From a checkpoint of a small transformer trained on Wikipedia: 9 layers.
Each number is 128 + 32 x the weight over its row's rms, rounded and kept within 0 to 255. Layers, rows and columns count from 0. Numbers have three digits each. The size before them is the row's rms in percent of the matrix's.

# down: layer 5 MLP down (transposed), 768x192, rms 0.0695, rows 406-437, columns 0-95
# up: layer 5 MLP up, 768x192, rms 0.136, rows 407-438, columns 0-95
down406 090:103138113131128113106138073194148151158130150216170146143120130157186086146108139160087068114161112109135131151144116144106074164160112122103161114148151154098139125043120064168064167062102121118135135169100179140091126127150087122135113106092119137181164086163166132184149102099172078074
up407 101:088099125149136159163149143167105069106105112120111112182138053138220122162158106166163139155105208177196066112146136137117123108155101109174162098072092097163086115134121154137125118141184192137155147129091111133163119135147151191141162116149113137086164167183092139162122118103109196132
down407 102:116104146127087094153121159084149102155173137081195131128114200138116122127123146100153140152147115096065126144113199175072150085118144156169199056117107066140085127145108143126133129156114137115161109111118115128103170065145155118144119151131128153121068133089159130110099110139138135204
up408 100:163131136124176196127057153090178126134117103087132089097188134190128070131159115121176132143108157135097184184127031164140142144074116161149147102089127087139148088125101168126132134121117126108162198160187094172147099168139181147140146163092085123089121083086091121127167169117098087126
down408 094:111153083154120176117111119078117136121156172146131183137087099074175126086099179169140106105174163186155094104108135112168166113170159014119118179125075194155127117157126172103124158142096166150164093139077165149145130122157053188045088102184122132144158194127164128133106098137096074115
up409 106:054118094078150189083156132150129090130089119104119140065131144067106124142113169115094144036127133165124171182134148125121089102094178106128054165130181154113142132127144125159110112092121117129105106118139141147102117133126189142080094126158115177147110137144156126111118143130120098191
down409 106:094096139173115151119108110086152081189157171151136122136170095119150095138084143128165118116103124110150085160174133102130128054148152155105167120109129164113126115109113079085142147131052131122199078111166114165180109085159070127082109139119104130190153065112212093188083129147146099083
up410 091:134103111156097138080185122107104136081145088193114119157157139137143079095167089087094163104150135178130148171193159175114150191090088130184142091107106108155135099161104150156139096141139079122144083134128121132155179136138111131151089124156173096129147123134063071115060153123072151067
down410 084:124153101186130116102124101121145180128189198151165127151113063148150132130163118189154129138127088098089072155073115142150108115176130131129124131115174132084141099097143144110119091158093178204119108113166047168140076107145153132094159152124177174150168119174158081153060126105166140125
up411 098:185151124157147104083126134148101120121160154232180063099124072105171109135082165173117121146200087166104055119122123090121132135098104112148147194063080103158085145066136108080081138117111173163154117092143123150099103168124133122113164079119083173086115107119058134097208129129116159126
down411 098:095136123128191182138153132039120082187159097129133188137119168131124126147144105128140103152098096168141183127220144115150109115075129098104082092130146091147110104120114127179128094143114162141112111096145142130124137083113093121100140153159120079218148134092149073148113152125135113114
up412 102:033102163105106118163072105135081118120136055121057133124115082151094115184147161195120098148153116167104148122155149170156098122109181163145191116096096119141116090141104125053101086131125053132094107158158108152128157103142152126144110143077156149151146195154141110140098071138111173160
down412 098:145133127118131145052149133172150128128117119076153121141137170148164097141105098171202121136173145128130125159087115209128139133124127110062162078115152124172103103093132141163181125134123127179142137136149120100129134135089102110148117060119145124143091105157137118135145127128125122156
up413 097:126151156135104071189138159179149127123084119095137107073132159095159125161138066097156150087105154151104157095138085108074144144106103205149135082068162130176105142106186072121146152191145160139149191088150125136073093158130090173139163143163123091083140131090165156095183148103157121089
down413 087:065112127171095188124085061112169118137119123079180041165152107113101110107126093191084106128147183107190171161121116149120159071136133154100103141142115147123195175152159149116186126111135139141128113118160109155184167114117174169111113105050148118205112170135148130140123171169138096100
up414 113:122118157110116122173151117091111144139127159127119126151146183196123181077139079103131139109173158169080157144151086129135136167154107157131123141105165159167107136096142075118103067032154121154084074141137126095068129121103154142144111160159116129106140099100128178112108192090151112141
down414 110:150140129163115104144133088138094126175158175120122118174182111181128163142148121110140120231133141136152130057098093134077138115098142116164206113062177114116139119126113169161090137073117148141135127117131129141065076176119157150155067177118150091142091075113083144115091148133121096127
up415 092:080127141157085155154097194114116100144142151135096111100063059130135164112155135198111130124048102086139117151109030090086128092126128140108120168104138165137156120084145167108158146147107101131131106150109150090150209160075161110145165111127108136058138123113199186126172135105152106177
down415 092:148187112130117094092121104155137142166219136098096141149129132153091105129168039100125164087153152178180143135121115139183174142177126132166080122163141103127144205195128130083108096148084135101067066137150118176119133151132146074201140108104144072138161105129140136135120131140102107118
up416 110:071150122116187110109123162137136073124129245121078168121169178138087155138110159086112108101095146114138106135148108155110113136139091117143127083109164172108109107091187139145150159137151083117122060077111142133140160175120106133112102124091175164108169119092143144145141135132200066051
down416 113:132122169170093129157128097133113159155107084136183112168071115119109112102150103110144158116120130170135083111137137147116117176133099131084202199160146095164129116089195099152126063082181133126046143147135135119123083105124178206100095149148133128113162117138111188101125140164091149167
up417 100:143129156114156139112177178130147117166091092167136140192123187147122142144140154157093110114171090118100127105162144058065112202095085106126132129165156145146166147132187120162132133120131090094127120130075130111155168092062084108120123105100113165131110169149087113131112209127087160156
down417 095:117200162175087099108095122089172120147144131166134132174109175133137117122156135181135079140095122124100150105182183154152148130059122100121144129132161070099131137112056133146137084127081075101145114099090150083129150057092115132158161185076119123140079071110129120074092104142092107178
up418 102:105120157124105121106139095047109125149101094112163120124114140134100124106118132160158110169137143092138147170130086161112146154195103127049152141106137091068160074159075114154184079135145136129133113043120170156188101186144204130173149068166126116154130130166170073163091155112162127028
down418 098:127130096132120098133124153075184077137125150086152079138114118116100147097135120080117100145107155134104165105071117144192158145114108140143126158149135172137100041165151128094093121144114117084209155073096182164100062098113086113154130150137147111068143156115159087153151092095155138178
up419 114:054130138117126109146137130133089082106083123181085099108068156193137094108115118110079121167113073117153158165108092134179114153070157086146140168081157155113112095069179178121152148145085125139096135144083152146114137145135106142130153059107090177118125152091146148123135206089147155105
down419 109:172093135116127154140147076139107107096114136109098167107168102127144098095133139149119151100155139111115136131142087144132124113120108083139174128150096112117126100104122103133132141112150144141108124200074155194160136127136081159119085057098193115150130118112160145109130177168210073130
up420 103:111162123095151081094127082175078119162122192128081116090121165095153133186143190099109133113177109146091101108085122098174105132121119144123124125122134164065165178126137108128091137179070150130168066180123125190147132165132113124137088129165078156167170118112091119117117147065167109103
down420 111:125113118153104162087155121148147128168119153115178098093128164123122159141120097141113086131140150113192194182181107160087116105135122110164077095063073128190117109140130177101153071137134128096149187150124119154149128115168147126089094078137139103138157111198096112145125130084159178136
up421 101:128123092137152143183060149145118114101128084115135163147173144111155122085118174104151176181138099131071133147081134160062108135080161173080136139109119142094145148154137106090133191111105135130157120086149127098096092156131134115129118136119216130088155157109086124089125178116152148183
down421 095:180153121141072167066123171200103119110128150162149111159127154140118156084066108149107130171154130147204079109131101105160194181130109164055144145147079129071146125104157118142066109095118181151127121148139137168164095092102130101131041136073108173131135125095119121153049113169127080101
up422 099:167148117130111130150103142220120080127144119107074144113099117127107146110156131142143201137209120115159146134115089110145096121129077136149095073168104193188107095135153087162107129135148116149177113154093116131140147201134078094114061111145161101104103164178126109098121124073143138100
down422 099:094124138201176149125131125165146143094123086038153136179097130118098135152150149110084121114172124134117137092125090122130138114051079134127133132078117133119165136144123128125089110077139172138133164095140132121103121129087150094163148137082152133129109126115127103122152079086163122163
up423 079:074107179178138178135110123082143169105130141118127127154101096131114124146149142134118112066134105122095113153113148130144134118068134151178069173089182087118122177162133114149135100164117134061119074169166084095150168177121121122169120113219057106193095089116136119102149113135151148095
down423 070:145088143155169083154120070174149133108104106148137208131124162121123110133106135135139187115132131084149118121166201096100100154160076138080090156074111153089125060096173097112090099100117110224136162136135202140179159156128145153094115101164156128139166147120162150124113151156178105102
up424 100:133134145146092112077105098104068156121178097113130145124128162135122165136101223137140146182101104097095145185106127083087168188183136096135170101118142160093092107139108092113126113150118060102094108143114064105136120140120139123138107132123134191058134059133152095111151193127114173083
down424 102:100067117132107134129156107124113131178062065048159050084130145146191127120135087104162118190103131190135103146111152098144117108165139161053089154111070120131170129152135122099131133156097096153162100072124155159161111087147087051120141115127116151162083111132088204112120152119133147103
up425 101:177114107125128183169125148145129078136086151095146096157156137150142130133124111112160093208115112127140139151136137142107104142139142126098126099075142129129176202164126185116134126081140132076100136111137145136116155140146083094156093131163078150048191113181109114072149163218144065118
down425 098:093126100127151068131135101134104138131194125138080163110127133072131102176178155133080168041147168138112094154091073124103145144113152122160128171190097107146117097046122076105114136119155079159149104135112137105086063136115164161146098134098191076161077152117144162186148090087110154102
up426 105:154123169132073114145116112133136153111162196085089146092091111170145133165129153118083111144136126136124122148190188193097170120164134156154087144138117135155076140116114094172195155112130117134128131156087126109119147174133141164145088108171146136139113151131139147127139102197191133137
down426 094:116170105165149084127121068097079109097143114061146171113065098148088075076096131196114152153144180103131166107132137179111122159161175116113144126163145096109151148082121156153104136126126114142131157088117207098086141092093187132169134116127089130161174093098160100086070105158142090118
up427 086:191156203101171163095079086143127130140097117193094125118065146138141143077153112167158116085206144086135136116176103149158119143179153137147149127176082114118145139070048087152156083121190103098097085111193144141186118124119180141103105117141091138095129102172125146137108123103135096126
down427 092:182109100137087120131153145153162092141078063157139141126065153126161154114088149103141139156140138151099211140115148141105127076114113096161137118169163114084123098174132195159106147106104145125145138165121131117150139173147128094177082173166128112119146110119153094135145085206123151161
up428 102:104116138192105099117110155164153088102155094143155104123194127162090135164143147114075141128116112121151166180151069194094081113103107165151122093131132216163164168105153097105169134170202121154124108161147125177161126071131174177169114132121116156129075082129209146124094080147113140118
down428 100:109069130190110131068121165106109094153109121126165140143152144145131152091147150131103151093105141148122145113120180117154084073185085112141156147123154107183046093132139136137094060135113127124114068123085173105156184108117118109169087207154126125094076142166124142113168093155131139178
up429 110:155070165103204099122134078146110133096119117136161085100138112145096145124131129161120145136169138126085172083171122152120173113100145071178118088077124124157037136133101131125144136173131091167139204102095123164120126136117103115123131111121162136089087103230086192137122087115149135058
down429 105:173117126141144145100190057142153100082080076141108090122154123189079103092136144151147132119145122084148183135166097165151155123089099124094142175088120128078147136128042193157142145155122109124102122142077136134125073059154113119084102147127115147200082185135079160145118096091170145081
up430 105:104063129111154146112147102090137164158138042159155048122137097111085114139076151187165135127141157146120082140089153140189105161105108155090129202155136133161133141124113178110089150084102175065111146134120164149200167108132128143112129138117102088117103162153135087125148125174122131128
down430 100:109125127086017169115096119111131102091080177104109133139126128130143152102122105106129077122104123158153114045102160128105122104166148092155132213121134120107181106171065095109160086081149116108085144157194117148160145108111131137155109151136140151126115165092123108107104044121174150183
up431 091:128113117082139111087110136085115131122093113170130077089145111137101154068148106111162102145182130146185065089141084112163114207120127133079127078164137134055092062117104162076116131126146099167175115110174154132126155140150079163153077202136125154145105124110108181146160139168124118112
down431 094:131104165139130137147133111083067153104107135135106126157076126132117147168104067131119117104131171126142159096119116185110085117077117077100117114142157178147126115102152141150171163145154174190116146164140112141136069013123128104124188123093114139087158088139122151189091162138133073097
up432 099:196148125143116127127121128089101104128066186113109132136110127133064160151092069141082144106133184136124114157165140069092099112166159090170146136143078137084117125167165095075130111096162128086038101121113072131137139080133139130155132098076157211153189123136110163112117105152176104176
down432 108:116092112159147145092107156082127075141148186114195138094144138129137097174087166121153106127117132132180110171090140151165135091086152100091116122144148136079163130149097129143089185153122133110103054085100165143092115144086161141139111070136102170139139147105202083068132147118094085128
up433 109:149137134172115161079131150105081187123072132105102132147181128179124110135096168170120109124100178081181109098079141122098156170138156146105121123097134117127149162121145149130101115143125148190099130115151144165157110156104107106098109091092129117149112118175110163077090162139181129143
down433 101:115081111109127012099123127169131147170126155114135080132147133180116118081157143083081182051123136175142127140135109186159166082128078123206168183148059165121153136131108148119136106147144126161115097127106092134145086079116093171063135185149119134097102158100142118104143107146101128173
up434 106:130079087177105133153156120118106081182100165128154133115105091143082119198139088187051130144129113110113129112218084148109145177093133161139139178140121125103036150152098112118176167148143151149139117120117111089137106177100159102097103138175123137101137082162182166106153112130139118140
down434 108:124063083157074182107160152111169166059158114108160120151121167130092152121100112160107185082151127152111118132116167143175148081146173074155102123088118130167151126149146090100167131145191138146141136180095143101103078137128107110154147157114114136153130103126093123148163115046139090122
up435 096:161125170097113145080167126106153121128091091108141112100165206139205106082119131120145110203112176076181024115118137121147162146214116158099107109131130083122052103195132125079126145130166152113126151142129138175104156117171139137137105111135093124177122130151096124093145091102127117115
down435 087:104161140172133125220162112142131111103126134118132166118099120145141119135159086122117096087094111179064120139175078090130165118077110128214115095111099162075165117095091138117145029127124106120145154195109131079100089152127164148110087136103097126096108134068141119155155142181106140179
up436 093:077138101119157086111131122114103098099133108132146102106063135135143107147141162135119118124155090164089113137160082183102123187123159111145111195090141152142098129130120137155109073119183070124121076123081125194110119128160128154124119094161158170115147106099140123199115153094224148149
down436 096:144165116127132165161124106166103103148172140128092117133159192141141141147176139146120102075149121102181111180123113111054090109113102168044069096112144110113164059112096117180151170124074146120110176112122129153100132130111107071147130109100127114088047130132129146149138147163146128127
up437 111:176103178165099120123134107128140086132099159158132194107120133162113096120158067128092058096150103131116163149113112147145090140136135136134166116147123185154064179070135108159125118084099097131224109205125101165122117102123133081113149085097121107146185117160152133173181130132145098133
down437 110:173119165141060169102137109136118138120164153133115107146120135100100136095154119088144125137194178191125167131125095139153105185095163136132105106142111118078119157124137120178112116167148116165142119099120158182124168160155113140104138137121093119150134144126142128132052163131157192131
up438 111:125190086094104194167094156147104091137122149139119097124180120042140119136128172124117172186091094155113088150132150129126118186137122184126203147134123111168099062176141123142102093137117119114109064089067180174113130098143150177141138069124118163134118134173059118152095128157127095092